config.toml
n_layer = 9
d_model = 224
n_head = 5
n_kv_head = 5
head_dim = 64
d_mlp = 896
vocab_size = 8192
activation = "gelu"
norm = "layernorm"
norm_place = "pre"
norm_eps = 1e-05
positions = "learned"
qk_norm = false
attn_scale = 0.125
bias = "none"
tie_embeddings = true
parallel_block = false
init = "normal"
init_std_qkv = 0.0176
init_std_o = 0.00415
init_std_up = 0.0176
init_std_down = 0.00415
optimizer = "muon"
lr = 0.0015
lr_mult_qkv = 0.4
beta1 = 0.9
lr_head = 0.00474
grad_clip = 1.0
warmup_steps = 200
schedule = "wsd"
decay_fraction = 1.0
decay_shape = "linear"
final_lr_fraction = 0.0
batch_tokens = 32768
seq_len = 512
doc_mask = true
train_tokens = 165500000
steps = 5051
dataset = "wikipedia_en"
Each number is 50 + 10 x the weight over its row's rms, rounded and kept within 0 to 99. Layers, rows and columns count from 0. The size before them is the row's rms in percent of the matrix's.

# down: layer 5 MLP down (transposed), 896x224, rms 0.0352, rows 241-271, columns 112-223
# up: layer 5 MLP up, 896x224, rms 0.0384, rows 242-272, columns 112-223
down241 089:51 46 44 64 51 40 53 54 45 64 58 58 36 33 53 33 42 52 50 40 57 44 52 68 38 35 45 44 39 48 42 55 50 55 66 49 60 36 48 49 56 50 61 45 45 37 61 36 54 41 38 46 50 54 35 35 61 45 52 57 46 61 37 64 39 33 27 52 41 66 50 54 61 48 45 31 58 57 58 72 46 53 51 48 46 44 50 43 40 42 64 53 58 36 43 66 39 55 62 46 73 39 58 54 63 36 25 41 56 55 72 51
up242 091:45 36 58 41 37 49 33 37 54 56 53 43 68 40 60 51 53 39 45 39 42 62 39 53 65 50 37 44 52 52 56 56 43 45 43 45 37 52 45 47 56 58 38 50 55 48 32 62 52 52 74 45 53 46 35 61 48 36 62 65 53 43 58 57 41 48 61 34 44 74 39 47 40 46 77 53 58 41 57 45 40 37 43 55 58 48 51 36 48 42 69 46 57 69 67 56 30 55 42 49 64 58 35 56 32 56 35 68 62 54 47 44
down242 090:47 48 52 46 54 48 39 43 53 55 46 43 48 38 55 40 49 66 25 43 58 50 49 51 47 47 62 46 55 55 58 56 50 51 40 53 50 62 81 52 62 46 43 59 67 47 50 66 53 52 30 50 46 59 55 54 39 46 46 62 56 46 39 43 30 45 51 51 51 60 40 50 54 63 50 50 59 55 42 59 25 32 45 66 40 39 48 45 42 49 38 46 58 53 53 46 53 57 57 57 45 45 55 33 48 36 38 63 50 49 51 43
up243 083:47 42 56 25 34 69 55 43 70 58 46 58 48 57 44 52 75 46 44 51 35 54 57 49 52 35 37 50 42 37 58 53 21 57 65 44 53 46 59 74 56 39 51 37 39 54 51 52 44 56 62 35 58 58 54 63 60 58 54 37 52 52 48 39 49 58 40 37 38 61 42 42 58 38 57 43 53 64 54 51 48 67 42 62 65 53 59 57 47 33 46 48 44 52 49 44 51 65 64 64 46 43 56 42 58 80 56 38 39 56 46 40
down243 083:44 44 46 71 48 49 43 47 51 39 54 56 59 51 33 42 49 74 33 56 48 37 59 45 31 59 56 42 53 52 46 48 51 21 42 39 51 59 44 48 36 60 37 51 53 54 48 51 65 50 52 47 37 34 52 57 35 56 53 61 64 46 60 47 72 50 56 49 57 57 50 60 48 51 47 52 61 58 50 67 41 66 46 45 38 50 50 56 48 55 46 66 55 58 39 36 33 53 48 57 38 35 50 52 39 29 47 54 53 57 50 43
up244 095:64 42 61 41 51 48 40 56 56 31 58 60 25 49 39 46 54 50 52 53 44 47 63 55 60 47 61 43 47 52 69 46 40 67 39 52 39 57 52 35 38 53 67 47 49 50 46 60 45 47 37 43 46 50 56 57 41 29 51 55 28 54 47 32 43 57 49 44 56 50 54 55 63 52 58 38 61 37 59 59 44 46 51 69 65 51 53 60 40 53 48 40 50 67 41 36 43 60 51 52 64 63 68 57 56 60 38 30 43 55 34 62
down244 098:48 52 46 39 41 39 71 39 66 60 51 54 54 27 62 53 44 45 50 73 45 31 29 51 52 55 73 51 52 52 44 61 67 51 73 42 52 49 48 43 47 48 69 58 42 55 61 44 47 58 43 58 58 53 35 50 45 49 60 59 39 46 57 59 66 71 54 39 62 52 41 35 32 38 49 58 58 65 54 67 65 43 61 51 50 44 39 32 65 62 60 58 46 40 48 46 44 68 30 57 45 38 39 39 31 44 42 49 47 51 54 37
up245 100:44 69 61 67 59 45 52 48 66 43 51 43 40 55 60 60 38 41 60 28 54 36 75 42 78 46 57 65 51 34 60 63 52 50 70 54 49 55 45 50 49 50 59 43 52 49 54 51 43 51 65 55 54 44 53 54 54 48 42 40 45 47 73 56 34 39 56 52 46 56 30 41 58 51 53 70 39 53 33 61 46 37 52 43 61 44 48 35 48 54 49 50 34 42 66 73 32 42 56 41 47 48 62 38 49 33 53 65 44 72 33 22
down245 100:39 67 55 28 53 57 46 39 54 30 29 52 56 43 37 53 65 43 55 39 33 62 39 68 35 43 39 43 60 39 62 50 54 31 41 44 82 56 58 67 50 46 77 62 64 63 36 49 36 40 60 60 45 63 63 50 39 65 48 48 54 39 47 57 55 40 62 48 39 61 36 32 49 46 56 55 50 59 53 42 55 53 50 54 37 56 44 44 56 46 53 42 38 54 43 53 78 40 54 50 37 53 62 49 56 45 47 38 58 40 39 57
up246 115:40 54 57 41 45 47 50 37 44 48 56 45 37 61 80 65 43 53 41 53 34 43 54 45 63 37 68 60 70 46 63 46 42 49 44 47 41 51 42 51 50 58 52 40 50 56 69 49 53 33 52 41 47 49 66 50 40 41 47 50 38 57 34 51 56 65 52 59 66 56 68 49 52 41 53 57 52 62 43 50 41 45 54 40 38 46 58 63 61 64 48 41 59 40 43 52 47 60 42 32 71 50 52 63 36 67 44 55 53 50 40 45
down246 114:36 47 44 39 44 59 34 44 61 59 37 56 54 54 48 42 47 54 49 39 69 59 60 57 57 51 49 58 32 46 43 40 35 48 41 44 61 52 33 42 51 47 39 42 44 35 47 60 45 63 36 67 48 46 43 52 27 60 47 51 43 39 66 54 26 44 54 55 46 43 46 30 54 51 52 46 46 54 51 50 50 49 53 54 54 59 60 58 42 33 64 65 57 42 54 58 56 53 54 60 58 48 45 57 59 56 62 34 53 38 62 59
up247 105:58 31 56 55 58 42 37 43 49 61 43 67 25 41 49 53 37 54 34 42 57 62 54 45 51 52 69 60 50 37 61 50 51 45 57 28 27 41 43 38 66 31 47 56 55 53 54 50 41 45 57 47 56 34 47 47 52 56 45 64 64 47 63 28 57 46 52 50 61 35 49 41 34 76 58 52 44 47 57 62 47 57 29 58 50 55 47 58 40 74 52 50 67 62 40 61 63 63 50 47 48 47 49 65 45 39 52 52 60 57 58 65
down247 105:58 52 45 47 32 43 43 76 57 39 67 37 46 57 46 60 44 46 47 39 60 41 66 59 64 36 47 48 49 51 43 41 50 56 60 60 53 73 41 30 54 59 56 31 66 63 42 53 47 56 47 46 42 56 46 48 65 64 52 38 39 41 48 44 54 50 56 47 54 33 46 64 61 60 47 41 48 45 58 62 56 50 37 49 38 62 48 43 55 35 58 51 38 56 57 71 50 57 40 33 73 57 50 42 35 48 39 34 56 42 42 63
up248 115:72 52 53 45 59 53 53 60 42 57 47 53 39 40 43 51 62 46 63 56 26 51 57 56 57 49 64 53 50 48 32 41 70 41 44 52 40 43 57 46 46 36 56 77 58 49 64 40 44 36 55 44 47 54 61 49 59 43 42 53 54 35 49 45 57 42 66 32 42 32 41 49 42 29 53 52 53 46 32 55 55 54 41 49 51 35 58 53 46 63 57 43 55 36 60 40 47 50 69 52 46 53 29 79 51 54 46 35 55 66 57 36
down248 128:44 48 47 61 59 49 47 38 77 49 47 49 56 54 60 57 39 42 45 41 66 40 52 44 43 80 41 66 43 55 66 42 40 38 59 44 52 36 54 58 43 61 48 36 35 34 56 58 38 61 45 46 36 42 53 51 40 48 68 50 45 57 33 56 50 44 25 52 46 55 36 52 35 64 55 43 50 50 53 54 62 48 31 56 32 46 53 38 52 59 46 52 62 61 52 47 80 59 42 60 50 45 51 35 47 57 38 42 59 35 28 32
up249 097:59 49 68 52 54 41 52 60 33 57 53 53 50 49 49 42 52 46 51 56 79 32 58 42 38 24 66 59 44 49 52 39 50 53 59 63 48 51 45 34 42 42 46 40 58 63 30 42 68 57 43 55 42 51 38 66 72 50 62 49 41 57 68 44 52 67 34 53 43 30 44 48 35 49 45 52 41 74 63 57 66 56 51 38 39 57 50 71 26 47 35 65 40 41 45 40 45 35 37 66 57 60 65 46 50 46 48 54 49 62 44 47
down249 093:33 44 45 57 28 37 62 55 62 40 35 72 63 42 40 42 61 45 56 57 51 39 47 36 55 67 48 42 46 38 48 65 66 46 49 55 59 34 49 48 57 44 43 40 49 63 48 54 53 35 45 41 53 46 63 35 63 41 48 52 37 42 47 60 49 38 49 40 54 66 50 57 44 48 52 39 50 40 57 51 30 50 39 60 56 43 75 65 62 46 50 65 38 45 46 49 54 43 61 43 51 55 47 51 64 54 42 44 49 37 52 36
up250 122:58 55 50 78 54 45 52 48 50 44 36 53 47 62 55 67 68 41 63 49 43 60 57 42 51 62 32 52 62 53 33 53 44 37 52 68 51 32 46 59 61 57 56 61 47 38 54 66 51 50 60 41 63 45 50 24 55 53 37 37 60 59 54 34 65 66 54 57 35 42 48 47 64 36 60 59 55 55 68 48 63 58 50 27 52 34 41 47 52 49 44 46 56 52 56 61 46 55 41 53 40 40 55 58 58 47 43 55 41 52 29 48
down250 118:48 58 51 53 43 59 43 55 54 68 49 54 51 51 74 41 35 55 58 41 36 65 38 37 60 54 38 44 36 58 54 47 39 51 35 42 40 37 46 57 50 54 52 53 55 36 38 30 64 51 57 54 46 57 37 62 56 65 42 61 44 49 54 45 52 47 65 62 41 64 41 47 63 39 36 60 34 45 33 44 57 47 56 48 59 67 44 68 38 57 72 42 47 51 40 58 51 65 51 54 56 53 45 49 49 55 40 65 51 42 45 48
up251 150:54 48 71 50 58 49 48 44 55 42 37 60 62 33 71 43 61 57 54 43 63 63 64 69 32 42 68 44 42 58 33 47 59 47 59 41 39 60 52 26 74 37 46 50 35 60 38 45 48 64 47 58 51 70 44 63 66 55 55 38 46 53 51 67 24 52 45 42 62 43 47 34 65 54 41 56 55 53 49 57 48 31 59 55 54 61 40 53 60 53 31 55 58 49 50 57 40 46 51 64 46 55 49 59 43 46 50 46 51 46 43 45
down251 167:46 54 40 38 57 55 52 47 55 52 44 42 46 57 46 52 51 52 57 58 41 52 44 56 53 47 43 45 51 55 34 51 49 56 64 56 37 57 52 73 48 54 43 58 42 29 48 51 32 59 54 53 38 56 67 44 57 56 47 42 26 42 38 33 27 46 44 40 40 46 65 45 52 69 66 59 66 37 51 64 48 43 31 53 53 67 46 48 59 52 47 54 45 48 36 44 45 48 56 66 65 34 65 46 48 45 65 64 49 61 70 51
up252 114:60 47 61 36 60 42 45 44 63 45 55 56 64 70 63 49 58 54 37 51 57 60 46 55 60 49 53 61 44 65 55 61 52 37 30 56 45 36 38 57 49 46 47 56 58 30 59 46 30 45 69 51 50 63 52 46 63 66 54 40 49 35 62 46 67 55 68 40 44 72 39 42 40 40 71 33 55 64 44 45 63 48 30 59 52 67 57 49 54 36 40 46 52 61 65 57 43 41 57 41 55 58 44 51 58 51 50 50 55 54 40 58
down252 107:43 36 52 44 52 53 48 63 40 55 57 60 65 28 33 30 51 54 65 41 41 48 59 53 79 78 52 44 34 46 52 44 55 57 65 43 45 58 58 55 50 36 41 35 52 46 47 61 69 42 46 58 44 42 54 26 60 44 52 54 46 48 37 55 50 74 62 56 60 49 42 62 46 51 61 60 59 47 50 40 50 43 59 42 33 51 62 53 51 62 53 45 34 39 36 63 44 45 53 40 57 39 50 59 58 39 67 39 59 35 45 54
up253 089:56 46 37 36 50 59 41 65 56 52 54 27 34 73 63 52 66 60 53 43 30 55 66 59 65 49 47 50 42 30 54 44 43 34 38 56 46 51 52 57 53 52 51 52 54 43 64 40 34 51 41 45 42 47 51 63 62 42 43 39 39 43 42 48 54 47 57 52 58 34 60 52 38 54 43 53 26 39 23 46 53 52 61 47 58 68 51 50 43 72 45 56 57 52 49 54 60 39 53 63 75 51 64 32 31 57 42 48 30 65 55 53
down253 088:40 44 42 63 66 58 71 43 39 48 40 46 52 44 53 40 49 51 69 27 44 36 46 55 45 39 59 31 41 50 67 46 45 29 68 50 56 58 58 51 50 46 66 49 37 51 64 41 49 70 36 49 50 60 60 45 57 42 47 74 56 53 39 46 47 60 24 56 51 48 47 55 33 56 50 57 42 46 38 55 55 73 51 55 32 20 43 63 62 63 40 55 28 48 51 61 48 50 60 67 49 49 48 51 56 59 63 53 38 50 61 37
up254 120:43 71 55 53 45 50 63 46 61 36 66 39 47 65 51 55 42 47 49 66 41 48 47 46 56 26 43 41 62 55 42 48 63 46 53 38 43 49 35 61 50 45 48 59 20 44 42 47 59 64 29 73 62 48 62 66 24 60 52 48 53 54 39 46 44 61 58 39 58 46 64 50 61 49 49 57 28 36 46 60 67 48 37 61 59 49 33 37 50 40 42 57 68 48 35 44 53 62 42 43 52 55 56 51 55 54 63 66 56 52 46 67
down254 116:52 37 42 43 47 44 56 46 48 59 38 53 47 49 63 39 45 41 34 69 54 38 64 45 48 46 72 55 47 56 58 44 50 49 45 43 49 65 58 29 57 47 61 40 52 52 58 61 49 54 50 43 40 58 47 45 65 47 62 58 77 33 59 38 44 33 43 53 40 51 65 48 39 65 43 58 59 53 39 51 51 70 56 57 70 48 73 51 43 63 57 32 70 56 54 54 48 51 68 43 45 60 41 66 45 54 34 58 34 66 49 36
up255 101:51 49 57 56 69 57 40 54 63 60 51 63 49 49 52 40 49 54 44 44 48 55 45 44 55 53 30 54 48 45 66 34 44 56 61 58 71 61 58 34 51 44 24 47 44 61 43 68 59 45 70 59 42 57 55 57 68 58 33 41 50 46 42 42 35 50 41 59 68 48 46 33 48 48 80 49 45 54 40 26 67 36 47 31 67 67 54 45 64 55 54 50 57 65 40 48 59 62 53 33 41 54 43 56 47 51 49 43 57 50 60 57
down255 117:58 46 45 56 55 59 37 56 31 39 40 47 41 31 49 31 54 41 38 40 52 61 58 50 31 42 46 39 62 59 49 61 52 41 55 38 82 56 38 52 50 48 48 51 53 44 49 43 58 49 42 57 77 50 41 45 62 55 61 65 58 53 72 25 62 55 57 59 53 63 59 44 60 59 73 51 46 61 44 60 70 44 60 47 51 56 43 40 53 41 61 33 30 49 40 41 38 46 39 55 60 34 50 64 45 63 62 63 57 58 65 58
up256 108:52 68 36 52 61 44 34 39 58 40 54 52 33 55 68 58 36 52 57 49 42 52 57 55 29 38 39 58 51 62 64 54 40 48 43 37 51 41 34 42 54 37 56 37 70 55 40 75 64 51 54 50 60 50 40 53 52 63 65 47 62 50 47 52 54 44 57 74 40 56 66 49 63 43 46 67 47 33 39 55 61 53 65 41 40 45 43 76 46 40 52 43 52 51 54 45 34 51 50 55 50 34 51 44 75 65 50 38 49 57 29 37
down256 115:59 65 35 55 62 47 32 40 56 58 63 37 48 44 39 55 35 51 47 52 53 56 50 50 49 59 40 54 57 50 68 46 38 45 48 56 57 62 60 53 45 50 38 52 57 53 45 45 61 47 35 26 53 80 56 54 55 52 39 63 48 40 49 53 44 56 46 51 43 30 42 60 58 53 30 42 52 48 35 73 51 35 60 48 45 50 26 46 43 42 42 40 59 50 50 55 58 39 50 55 56 49 50 40 49 52 46 56 30 37 63 46
up257 105:45 40 45 45 52 47 69 67 39 43 36 60 57 59 41 57 56 49 64 44 61 50 59 56 32 55 49 56 50 40 57 56 33 32 39 42 45 43 62 42 41 47 33 43 51 28 41 58 52 54 54 42 45 47 46 50 43 50 46 38 55 51 58 50 26 60 61 47 44 38 48 24 53 48 38 50 33 63 70 40 60 55 49 49 40 49 50 49 37 50 66 43 62 39 71 62 45 51 54 60 51 55 67 42 22 49 41 41 46 69 40 46
down257 106:66 47 50 40 58 46 41 41 68 50 44 51 66 53 61 53 41 54 55 47 62 49 49 55 47 34 39 50 54 45 47 40 47 37 48 49 61 57 40 49 47 72 50 43 55 52 33 36 46 49 45 72 48 29 36 45 50 68 43 62 44 54 40 36 52 49 53 50 48 53 44 60 72 72 57 41 42 48 60 49 48 53 68 65 39 40 54 55 47 64 53 43 33 39 46 56 46 51 50 51 56 57 55 47 50 31 45 48 52 39 51 47
up258 102:53 44 44 41 51 57 69 42 58 36 51 54 53 47 43 60 36 50 60 59 30 50 54 46 53 57 29 62 56 37 80 58 56 56 48 31 39 37 37 54 64 53 42 33 34 55 46 53 48 37 56 65 47 53 51 48 51 59 65 72 51 47 45 51 60 67 51 38 54 48 41 57 56 44 45 38 63 46 50 57 52 69 66 50 45 40 72 71 52 44 55 33 37 54 45 42 62 47 42 43 52 43 57 55 60 39 51 49 37 59 51 42
down258 104:61 56 44 60 68 48 43 38 51 52 68 47 46 58 40 55 62 35 50 49 59 34 46 37 66 38 63 46 65 43 36 53 44 51 59 44 70 50 55 47 43 54 48 48 52 47 44 42 51 71 44 45 58 42 59 59 52 72 52 54 43 40 59 39 47 38 54 65 44 38 61 35 61 38 58 53 42 64 48 43 36 32 43 47 43 67 36 49 57 72 55 44 50 41 60 52 63 48 53 44 61 44 46 49 39 49 44 59 52 36 58 59
up259 095:60 67 62 58 42 50 50 48 45 36 58 56 61 66 38 52 57 57 48 38 51 36 54 43 61 42 56 42 45 46 43 67 30 48 79 69 53 55 51 50 56 48 38 57 36 38 50 60 35 35 41 39 41 52 50 51 37 33 33 49 52 61 47 50 46 53 54 27 68 39 60 69 47 57 45 51 39 43 59 45 64 45 38 54 43 55 51 60 35 53 55 56 46 53 39 67 46 52 58 37 57 53 36 40 51 50 51 55 50 41 41 58
down259 093:45 49 52 51 63 39 55 62 78 20 53 49 35 40 50 69 38 36 49 62 35 42 50 48 58 50 63 64 48 64 49 50 53 41 51 50 37 59 58 56 47 62 46 56 64 46 38 40 60 66 47 55 41 60 55 47 49 41 58 46 50 46 45 59 64 43 47 41 53 63 63 52 51 71 47 56 60 49 55 40 51 53 43 47 58 42 63 39 46 40 63 62 54 52 45 30 43 45 64 49 50 44 60 58 48 58 61 68 36 60 63 41
up260 124:56 61 52 63 83 65 40 51 43 58 36 37 50 41 47 59 66 49 43 57 66 63 60 59 46 55 36 47 35 43 64 43 49 66 50 59 48 45 46 34 50 41 72 47 51 56 45 57 61 53 41 53 37 48 41 57 58 50 35 49 46 51 57 43 49 48 44 51 48 40 47 41 26 53 39 47 58 44 40 52 57 49 34 38 59 67 49 42 52 52 41 60 58 54 52 52 49 54 43 44 39 36 50 56 49 67 39 66 61 53 45 37
down260 116:59 47 47 54 34 51 50 57 51 43 58 43 34 63 45 60 52 33 61 59 51 57 50 37 41 62 42 66 58 77 36 54 51 49 60 55 57 27 47 37 52 47 43 48 40 59 41 34 54 52 62 50 46 34 52 52 46 52 54 45 43 40 44 49 45 45 50 48 45 60 47 32 33 64 47 47 48 49 49 58 46 48 43 65 42 47 28 47 52 61 40 53 37 54 56 41 32 48 73 48 48 71 70 50 39 51 52 32 62 48 60 53
up261 110:62 43 56 55 60 44 54 63 53 56 45 52 52 44 56 39 55 64 53 42 44 53 71 35 58 69 35 57 62 46 49 50 29 38 41 42 65 51 57 64 50 49 58 37 57 49 46 29 36 54 63 35 51 51 70 42 33 75 37 62 36 44 29 46 57 49 52 48 67 69 60 47 39 51 50 39 55 39 54 59 55 52 59 31 59 45 42 43 57 55 32 41 55 43 62 44 45 67 50 44 57 37 60 38 56 49 43 49 61 50 52 37
down261 110:58 59 37 45 48 43 46 63 49 45 42 56 67 54 50 33 40 38 47 45 43 55 53 39 56 34 55 44 57 55 53 50 55 42 44 63 62 64 54 66 30 52 51 44 58 69 42 66 48 39 48 66 71 55 54 69 45 40 45 60 54 57 47 35 57 39 51 48 63 39 59 51 52 47 39 35 57 52 50 51 55 32 59 48 48 56 60 61 52 47 37 68 42 48 42 62 45 46 43 55 45 52 53 55 60 45 45 49 47 60 52 66
up262 100:39 45 45 63 62 53 46 52 47 48 47 57 66 35 52 56 41 57 42 64 47 44 51 38 56 47 60 55 45 70 47 34 50 39 50 53 52 61 49 50 52 36 60 43 60 40 49 49 46 49 40 54 46 36 53 78 63 63 63 52 37 53 38 50 63 55 43 57 40 40 50 67 52 66 79 53 46 54 37 62 62 61 58 72 69 64 52 46 52 52 33 56 46 34 49 40 36 45 48 63 47 53 37 43 63 44 39 51 44 60 54 44
down262 099:40 66 39 45 48 61 51 43 54 45 51 54 58 42 54 37 44 30 41 42 67 39 44 54 51 60 47 48 32 40 38 50 33 53 37 49 57 44 62 61 53 38 55 25 44 62 66 36 48 35 39 50 46 54 62 63 69 50 48 50 56 49 55 66 61 57 45 46 54 33 28 64 34 44 52 48 42 55 39 33 52 40 60 45 57 45 55 54 57 51 54 45 55 38 45 47 58 32 57 51 45 67 67 46 53 32 51 55 75 46 50 58
up263 093:47 63 64 49 53 39 44 45 37 58 46 65 56 62 56 40 60 41 49 47 32 53 54 42 45 31 68 54 49 48 39 52 54 62 50 48 41 48 27 36 58 33 45 40 44 47 47 59 61 45 50 53 52 61 59 46 51 44 67 57 65 51 69 49 59 47 77 58 40 50 51 54 49 56 59 80 48 46 47 53 54 56 55 51 44 38 27 41 63 51 26 60 63 53 64 37 51 56 26 22 43 53 72 37 27 51 26 58 37 48 58 58
down263 095:49 53 43 53 39 41 49 56 48 49 60 50 45 48 50 50 37 58 41 36 42 66 45 44 62 58 51 55 17 50 59 55 38 49 50 56 50 39 44 33 27 48 44 62 49 53 74 72 53 44 55 55 54 59 45 38 56 33 54 46 60 57 38 54 43 57 28 41 55 68 46 44 47 63 45 41 57 48 46 51 51 48 26 54 59 61 50 49 35 53 56 41 41 71 43 64 35 33 60 56 45 39 48 52 52 46 40 36 67 53 64 64
up264 101:42 65 39 63 50 47 46 45 52 40 59 68 54 38 33 40 55 48 57 60 40 57 55 43 49 50 54 38 38 61 59 58 54 40 72 37 59 65 29 52 51 48 52 61 39 50 39 42 33 61 49 55 55 42 52 50 54 57 47 43 41 53 49 26 36 53 50 31 60 54 55 38 58 54 58 48 64 42 63 54 38 39 40 36 63 65 45 39 53 44 51 43 55 57 38 40 46 60 45 58 52 35 40 60 64 41 56 40 49 59 59 48
down264 115:66 52 58 40 58 54 43 46 37 46 51 42 54 44 54 57 40 49 48 46 55 44 58 56 47 48 55 64 66 66 43 53 49 57 51 54 46 44 39 53 27 69 58 40 66 65 50 58 44 40 51 40 59 57 50 47 40 41 47 66 58 46 54 56 84 50 76 46 56 50 51 48 22 52 47 37 57 53 50 57 59 65 47 44 47 42 51 63 36 36 63 41 53 42 63 65 77 61 42 56 54 52 51 54 34 54 53 74 48 54 70 43
up265 108:37 47 46 31 67 43 53 61 52 49 44 45 52 33 40 53 52 56 51 67 50 43 53 50 39 47 37 54 56 76 56 52 47 43 46 47 31 36 54 46 38 53 32 43 45 43 47 49 54 55 59 56 63 52 48 55 28 46 56 27 45 55 49 58 51 55 48 57 34 43 40 65 58 41 57 52 53 42 66 66 67 72 37 47 27 40 39 67 57 47 52 70 59 46 59 44 43 44 67 49 48 47 47 40 50 44 56 24 39 54 44 49
down265 108:47 67 44 54 57 39 55 59 50 34 39 47 53 53 59 61 50 47 65 50 38 45 57 59 32 53 39 51 48 58 54 45 59 47 66 46 58 36 35 57 52 58 53 44 36 64 46 42 58 36 56 59 44 57 48 47 51 36 46 59 49 56 51 48 49 60 48 54 45 48 58 54 49 66 48 45 34 41 60 50 36 48 70 39 33 69 43 37 50 56 35 55 49 31 51 35 35 53 38 56 40 63 54 53 51 53 54 52 46 55 39 60
up266 117:57 46 55 55 60 54 45 60 61 47 35 52 53 71 40 51 61 47 49 48 40 37 48 16 54 50 37 61 65 63 41 54 53 62 65 53 69 36 44 62 46 55 49 50 47 43 43 37 60 43 50 49 58 39 52 39 45 50 46 36 56 39 50 48 65 47 59 69 42 34 52 61 43 46 45 51 66 42 76 56 45 66 64 55 52 37 55 52 69 43 44 42 50 54 44 35 41 41 53 60 33 47 46 73 50 58 31 49 55 60 47 53
down266 137:59 54 44 34 45 58 45 52 47 47 63 46 51 34 58 39 49 52 58 41 57 65 46 70 53 66 30 55 36 42 66 58 56 40 50 31 63 53 52 40 70 57 49 46 55 56 61 52 55 57 49 42 57 49 36 62 64 61 51 53 24 61 58 40 47 66 55 48 42 53 67 39 77 55 48 67 42 39 37 52 53 27 45 51 55 67 63 50 50 59 64 44 45 37 46 49 43 47 53 59 58 38 43 65 54 43 58 44 50 41 49 51
up267 090:50 43 62 48 59 46 49 54 51 54 66 73 66 46 46 40 49 51 50 55 52 55 65 33 64 52 42 44 52 40 64 47 50 56 51 54 54 55 42 47 61 69 53 55 51 73 46 37 42 48 57 56 61 44 68 54 45 63 42 44 62 40 59 47 54 37 63 52 48 51 46 52 58 54 43 67 38 40 45 58 24 40 49 73 61 50 41 50 40 50 52 51 29 59 47 39 46 33 65 55 44 79 51 52 36 64 44 60 43 56 51 54
down267 088:66 68 54 47 44 36 42 52 54 53 56 45 55 42 55 57 40 46 55 37 34 48 45 38 41 47 55 54 47 55 47 38 51 42 42 51 48 57 45 52 33 51 42 67 62 60 57 57 34 49 61 47 50 46 43 57 61 45 46 41 75 47 28 53 43 47 61 52 40 55 46 34 51 49 62 53 30 48 50 72 49 65 34 42 52 39 52 47 61 53 63 56 54 51 59 26 66 58 60 52 51 56 44 53 56 43 58 41 54 49 66 66
up268 074:65 52 47 37 43 44 41 28 54 59 58 51 43 52 61 44 63 35 36 45 52 28 57 42 43 29 54 34 58 36 39 44 46 44 37 44 37 45 53 59 37 55 52 50 51 55 44 42 60 53 42 72 56 31 42 53 60 40 41 45 43 46 59 41 53 54 54 53 63 50 52 52 41 36 45 48 43 64 49 52 55 46 62 45 38 59 54 52 41 60 31 74 62 52 37 62 60 52 64 54 60 36 71 65 48 43 44 80 36 67 57 41
down268 068:38 22 58 65 33 52 50 72 55 40 51 32 50 48 43 54 59 62 60 53 44 56 63 50 49 59 50 47 32 50 56 40 50 50 46 51 49 45 56 68 65 45 35 40 37 43 51 51 57 44 31 58 46 70 46 39 50 62 60 52 37 59 57 58 55 43 42 43 45 50 48 57 62 66 49 51 50 28 51 55 37 53 33 51 63 54 47 59 55 39 62 47 52 53 48 52 45 34 53 51 51 56 46 49 60 46 59 38 30 42 38 66
up269 100:60 58 57 56 41 40 31 49 57 50 53 65 70 66 71 39 55 43 60 42 49 47 37 70 51 65 55 44 54 48 67 40 45 42 57 47 58 47 43 42 26 49 41 41 55 62 51 63 50 45 55 42 56 39 44 46 36 47 57 64 40 78 74 53 46 33 52 59 58 61 50 44 41 54 50 41 54 56 46 59 58 46 64 35 45 55 33 56 52 41 56 55 32 43 44 53 58 41 35 60 49 57 43 62 47 49 41 40 57 50 32 49
down269 100:37 61 46 56 42 53 48 51 45 55 38 64 45 61 44 54 62 35 53 50 39 47 43 50 54 54 54 44 51 28 46 59 65 72 49 59 40 45 22 48 68 37 34 50 51 38 60 43 50 50 39 45 56 42 48 42 61 37 20 43 51 65 48 43 46 58 50 41 45 43 46 53 57 57 61 56 61 50 54 49 46 71 44 43 53 47 63 53 47 66 57 40 56 50 47 46 50 71 40 39 38 52 51 59 42 52 62 39 62 42 64 48
up270 103:51 55 37 46 45 34 63 55 61 37 45 57 40 24 42 32 68 59 49 48 46 45 58 53 51 51 66 34 63 35 33 48 41 22 40 58 54 31 54 42 60 47 64 67 61 42 58 46 54 43 52 74 47 56 66 60 51 47 48 63 45 41 54 47 47 48 43 45 56 51 60 51 66 50 66 42 61 64 53 43 48 58 65 55 39 53 49 44 59 39 52 52 59 58 58 59 59 50 44 33 59 55 44 51 37 60 40 52 58 62 50 42
down270 101:68 62 51 43 66 67 43 50 52 41 49 49 46 49 52 55 47 43 53 61 50 59 55 43 48 73 42 54 38 48 56 55 67 38 53 32 57 55 64 34 41 54 62 43 44 49 29 49 50 51 51 32 39 35 49 63 57 65 40 51 62 55 51 54 56 61 54 63 37 63 36 21 47 48 41 64 36 35 61 36 41 55 20 68 46 55 56 70 53 68 46 61 58 55 51 51 22 47 57 56 55 60 42 58 62 37 71 57 41 32 37 45
up271 068:65 48 64 56 56 51 62 61 54 47 58 57 46 49 45 43 52 52 64 46 62 49 48 47 57 62 63 40 33 60 47 45 46 63 26 40 40 51 53 60 53 47 56 61 55 55 47 43 56 62 52 44 40 55 63 46 33 68 44 47 36 48 30 41 57 59 69 56 56 53 47 64 59 55 66 56 42 43 56 43 35 48 35 51 54 53 53 48 43 53 51 44 53 57 49 39 47 32 41 42 48 51 58 50 56 54 52 50 49 53 26 16
down271 062:46 57 63 63 60 58 54 52 47 44 46 58 59 68 45 44 39 52 52 45 32 61 45 54 41 34 58 46 55 41 71 52 62 54 62 59 58 73 69 44 51 38 56 38 35 54 56 54 49 34 42 55 42 52 47 45 47 37 42 58 57 41 50 63 66 51 73 54 47 61 62 66 52 61 48 51 47 51 46 35 38 52 60 36 43 53 54 47 53 62 42 41 43 49 54 37 56 48 55 49 46 47 59 53 45 39 56 41 56 42 70 56
up272 087:50 48 44 61 55 38 47 37 61 18 49 51 54 51 27 73 40 48 46 47 69 55 61 62 44 46 50 45 49 65 47 35 47 64 40 52 42 62 52 53 52 51 43 52 66 60 47 23 30 47 52 42 59 38 43 60 42 57 43 31 40 33 59 46 51 50 61 51 46 51 55 41 63 49 47 47 49 38 46 42 42 50 39 51 58 50 38 43 61 43 64 49 57 50 46 57 35 37 58 59 61 45 61 67 50 73 43 48 46 56 42 70